Each number is 500 + 50 x the weight over its row's rms, rounded and kept within 0 to 999. Layers, rows and columns count from 0. Numbers have three digits each. The size before them is the row's rms in percent of the matrix's.

# layer 2 MLP down (transposed), 256x64, rms 0.0658, rows 190-255, columns 0-31
094:499453541512519495543434458480465493571456584474465500503566392441547584512579535506487518559441
144:440504503484544565470440604560590437483433520541557462445532462474494495494600491542455529534398
179:399473487566434566496576464544544430437473536557511501537542434569542481427519469504541595500541
107:503486537480483503416540491553540552429503536518560480494521445460362576504539440502485488558496
097:431469523576466431539494573389509492499519482535467469545549483497511516481491529556533559412593
104:484522510478489510496514557489502468446450527441496490455437391479510600487492628533491546373494
187:566452472372478502469546568615506449470564485489560523492443527496487509509534529509461488594526
004:575578427575481419453583544590499508501601497500522447487571473518504483498441497483609586527445
159:394431493488446471439487519497540434564507459422447506461609506525539518473572410533470520503500
005:469539537487514457531561408543489400491481429525455535493461535479461546442491524505555543442445
132:413534451548385456495471589410561518405491528533487419534584483550520567448530526520573535503498
098:455431431600506484527523525564340461550514529454485496533500460447486486561540518381533565437559
006:474487517557514534501536570471516642491492571475598519479558429582554497524540584424529509544495
082:411436469477468548444480463446506548470461462473568440638468489516403502490488496625520518461547
060:367564439570585453489561479517419486615544530465422504535479535510436516559561502474530581494561
005:461469498414549508425475443528536568426380462431484543447499541583539498509536583555500382568522
062:436624473506512501453439524527557600460445470406445469481506543493360448524490483484498560511548
103:563503453556535423583522376515473442509523466492470492521483512474615514425507515556524509514475
078:569539425546596513581531457545485512538451447470487493510410519471527441528476509576493523633536
069:594537432549479512525344471515435492494557528495457527500504552518507445501439510498557574481521
125:478440546539457566494600479598562482444525459471481427560455463546403461526448363552466605513540
066:419489454556484414523379502464481549454467481465416525540584453583521462499520513506558536454539
160:486421581584506490466578450444522455431524474556490391626534504529525410434491498598480599501481
103:428513493541408525506473477515521414360556493480529482499545437520559543540544418461452538486570
097:368578510486543546528441459475496531486422487543449441461428408494471419450476437524548585464482
092:480435473535525536508527531436423535508419520524429515443541503547447522531542391417516572449516
125:505522519426455527449543599527475424392561532473498512499544478435535557478546453477409494522542
099:465590471485526516486425576462581497412472491483515480503469474534444496508467452528566532520545
078:454555577614522523516523534508493465429492481458541500468445457514467488585562451425553442448558
080:527410486532519511522457508492415502424469498502524499579390545467506535535497448610499450455572
092:457532505536527478514427440470600463452543538529522431567537489465573557422533547483535583487538
091:557548560542556485591455545570485603472489507516563479482530470421388503440476472472500522445427
053:461514489508497451559447482447501556499476554554470496574458443482436499511463510521607530382472
133:482553451559511555529578481545391461567500530495481586497492507493574494511424536465490530495543
007:461541602499523593451442507514477499542423459419505482477424499566475589511484558587532370541465
060:459586508531517495532331453476485568549442487491457498466435475462470510529469397466514491428504
090:529429532563490491486393477447553432506577485401474478449443486506520501466549615418511485470430
249:578454477372440545386508519539469465450563494500550457480493574483524501518518585493472460503530
008:499458438464477482488473564536460564470519527489483414498522401447507398515467428478457470502492
006:479536555518544534480535417502486467528432461522568518457436560591455595482529626546549472515484
216:393457456433542518571440532522630429496472461540572457514520565470530536478473441538560534551472
169:465506489551500497451551485486480497459492489542520457585477515447397546482560331534421537497540
138:499534446468528516451553506507448602568480465519510499486512501495538516470438502507510538428460
007:501460409486463477429452543468477602431423519401509467462527420520533434491489482407448474516466
006:480574425530461471469534380487564514406447426511518512429485539561456602490493570422548518525417
084:524475430569402457524526526392461462455483562494460531470461492547551522478575446468589584554537
115:499497463557479393479468419515546480492573509454547429508536477461464523468560426487528512561528
061:538467511583498480499413510510570496520513517482448452495464456599479484463527494452490512378447
140:400404487548473461560474483508578483559490476513483504486521518525540475463507469590617475538514
007:453561648502560589470449516455494486578466479457536519489468525546488577519523593569541437548561
066:489507405471433477521484516481428495597474501492421462630502536503481556528473477553507458585519
064:432525459521485507499353533509558537433429495406457524502505502574495440547582499612532445535425
049:559555501563493491517454432492502516432489414467608441485458451412476513511477443526522547465518
057:637452448506518448525408552504426453505446496533494497451435560539599521464499512561421507558518
090:510495534509454514541557536510499479497548593510460500537536464566536585485536455458458497491525
102:440448488469459490563406582419461524420427485526467482523484515610496516470493470450556509482547
096:479588460575554547509505420514491517524500470471544546519423479522526414443429539462521577464506
124:458460465510463561468517481530543419468533492477449509564579508570597526445462451500477560486455
071:500544456428423442587446598481453534520496504489444497502469438539462446440502531411559484481513
093:534579494518515588611504528457531589531495485463453463568500482453395481569456456485508450438540
069:473548502530490442540560560511391507607487573501448513549475512480556458464480410486554497467537
134:442564494352471516483495561514519520498613464496512431545510481564447496457474480456503623422618
110:541493498523563460494411520532449351540497499490498509608441562418463482462492410553560549553535
129:466437574532488470457495511462458452414458507483431533491503564476456555470549385487592469500410
102:508542413599512511380431496472478447533507481494472558460477505516472541499520565475484482432586
008:525428432487461478472486565529462533508553535502458467518519431432530377502509398472452499476510
# layer 2 MLP up, 256x64, rms 0.0885, rows 191-255, columns 0-31
155:531630432458529505466545558495503520547517503541538521426457616536473502459448513440516463519603
144:576486474574544452442471478460539492495603541461452577492440426495472497542546586493415464519497
110:536531474505473509587525523467484489513479429502455520512463545551585431501475568538535495430526
115:523453590588576516490538544481450463539573436559484484450468552394541460428526537542514513527562
114:558467496523520528475569512484441540439489569465537517431479451498479576494479535517381478457460
129:569451483446542567444573528504539460514536511551534520438469537499448511498575518484482513563511
004:472400486457457553560517538467525566515474516559534432586364484551498499564540526517498478502559
149:564470521481543460469525511505520440476579590498529478496343581493456528517556497478475499510482
006:466495425441447548451437501448469513405502514461420424486483435459488403497405431448434411544498
128:589382532580464525469493543482499436462584518543446491405541521513538537419590446536524470549431
092:551538578419481514481478463490605506444480487517481440486455518587503522451425510598444437546393
007:477465428469482435457462487507473404502456452461442486482454490470409486482419496559465508383503
076:553541541573575441494521556535501447584542505503412571433553487475590490514526472427494516540434
064:626426590509407522537470521477556480414470464525539486488527482510557472422458516514449396532383
005:553539479586469460550494599439503443550599582533582527467598437448513485557434440482507572459494
094:544449580523494460510470513534526455564540501524567476498573540418561512427542555493519466536440
134:507368537512496536541484446620450465449514569533475551581529472527569525490473517485467562476527
092:458351554500407508543474520505541471466497554513455504564569450549533582462473499463528449444467
089:509450567500498482438508517471559476533515531539503517456454589576603523453463442474528503475526
132:540374544580481601477469523553481505537572525483403530502539479542598519491518490448460524425447
095:490471547495540479498517497471481546556511504495529560404547586491520473483588485503498516505530
142:533363554471525583473549475543511532454510465519481481381635577479571576405438450531498475563514
113:485510459426512511440523497591509573644449456501542503439510519435451490497504516464518555542511
092:618484456446424435459526591522520509451531510471571511537590590525497628549470604477487436525543
096:531547560507511421486523470482579504460583497456563464537465469483529456430508564581474499547436
153:489487539410542476429502502573526488528514503561598474418577529463553558464563451430417514581610
103:544515537465618523503484534470552480462496507528623476439492560488488540452574462486553501547481
083:555457454429462431498510497539448547549494523476459486514527533468481484430403540583441534549408
076:485572508467459478477506500486546466594526507489480513464611424562466506444514496435517584536425
072:506468455493446595465523587510399454534535442473433567458422509523453439569487494478491486502472
100:504561458503398496416587435533593516527563457500485498545473517507476550492463592505444552453459
076:513416522523573514551567447430579530532509509545476502448482435536520482548529549497558500530556
119:513424584444478452466416477474583524476488509482497417495517486503479523509537467516481467499435
007:522447462440566360514534503447485481456549543550470488496548493517525425516504437424492582484506
075:562481403505499482463484493511580481468571544617543470560533451532483443427444558501560536521502
097:479511510458548545530543516551427545454404567559531475605535498550494491546363377557495522536469
141:598471547500484527440596547406605454448564500479466493484427538475436513471571586474482510454476
006:467482512559474477513515444449539450571441447499570543496456548548515602528525554534541528461466
007:501468438414487442473454536432461503397515514455391448513521439455513429488408374470450469499527
189:546480465498555536487518459508558410541552590561536563484415577432498515495580538429497492512531
153:494506496453533499411544444543630521546586476560588442500517542434485601465552447478436525481526
137:421569540432437473508510538523534479486574506523563476506573560425505553501524543470431415510560
005:476483521548476432529514532512481395599532487551549516515473535459447563487471561589539527407547
009:541534553517535549554519643532515545567583558550515561586557510488547490532495512588516546521606
112:499490482495543459416497587462500456445488469453486537511484539477464499400511576552433450524466
141:429428463514525577561505476600526554576470523551525489442592445514506527413522470442462579552509
069:480513531455443470525518480486421496418442456502507553517469523470553505522456531564579474576534
138:593493432581550444473498523485511483498555493450501561503371522455471481519591576518471499478537
006:540473433469566404514516473498475487421549576526429476487538483516516450478515431462469583481470
069:478481576499586530541486458530565500390512481505565532414529503517530438455505549468481549412501
076:594542423482532533489500511498516510625541585459517548483540518455500604479528485504540486538465
066:451394428486506493484467540548515541570524551507391553578549537606553521476484493528526478546495
060:423538561463484543520556489520578522536546507461527477554579415503410517539477501457602512449486
082:455513457470498471506457491527526508504419397498533470516504507473473423500495531520537508482473
087:475446529488556488454498526424514451411518569492481545468475557462510514399556547474525495557523
102:555461575421436437524467538545463491467538485548493465509506517490554646523484459522522475547519
133:529512555528459460545503537480507501454490542530481440530406539450427503497527594493536510561497
074:566463575492537461504550483429531474551499557464448485512433490481577500370565553452553535544481
109:658407503449478427511555525561434414423510540494532576513464562540491552468551547453532520499458
069:518458496458480553505484496521612507385489377494553453476509490528467534503514586528445524485469
147:517430558561489524452502530441427427454520491472437580543442462470515468538565577487527540579397
134:609460556435517543435537465542485453566528538523503475504447596392542522486529473475479486511554
126:501495444446521511450495499526482507580501496546549431527523441546586491505432528531473643448537
132:506475505499586518407530497583476474508538480494504576413476492469499594494527519491541509491470
008:485532549534503563555517442498562501506443451494569509502447575547511607536535591545579490504512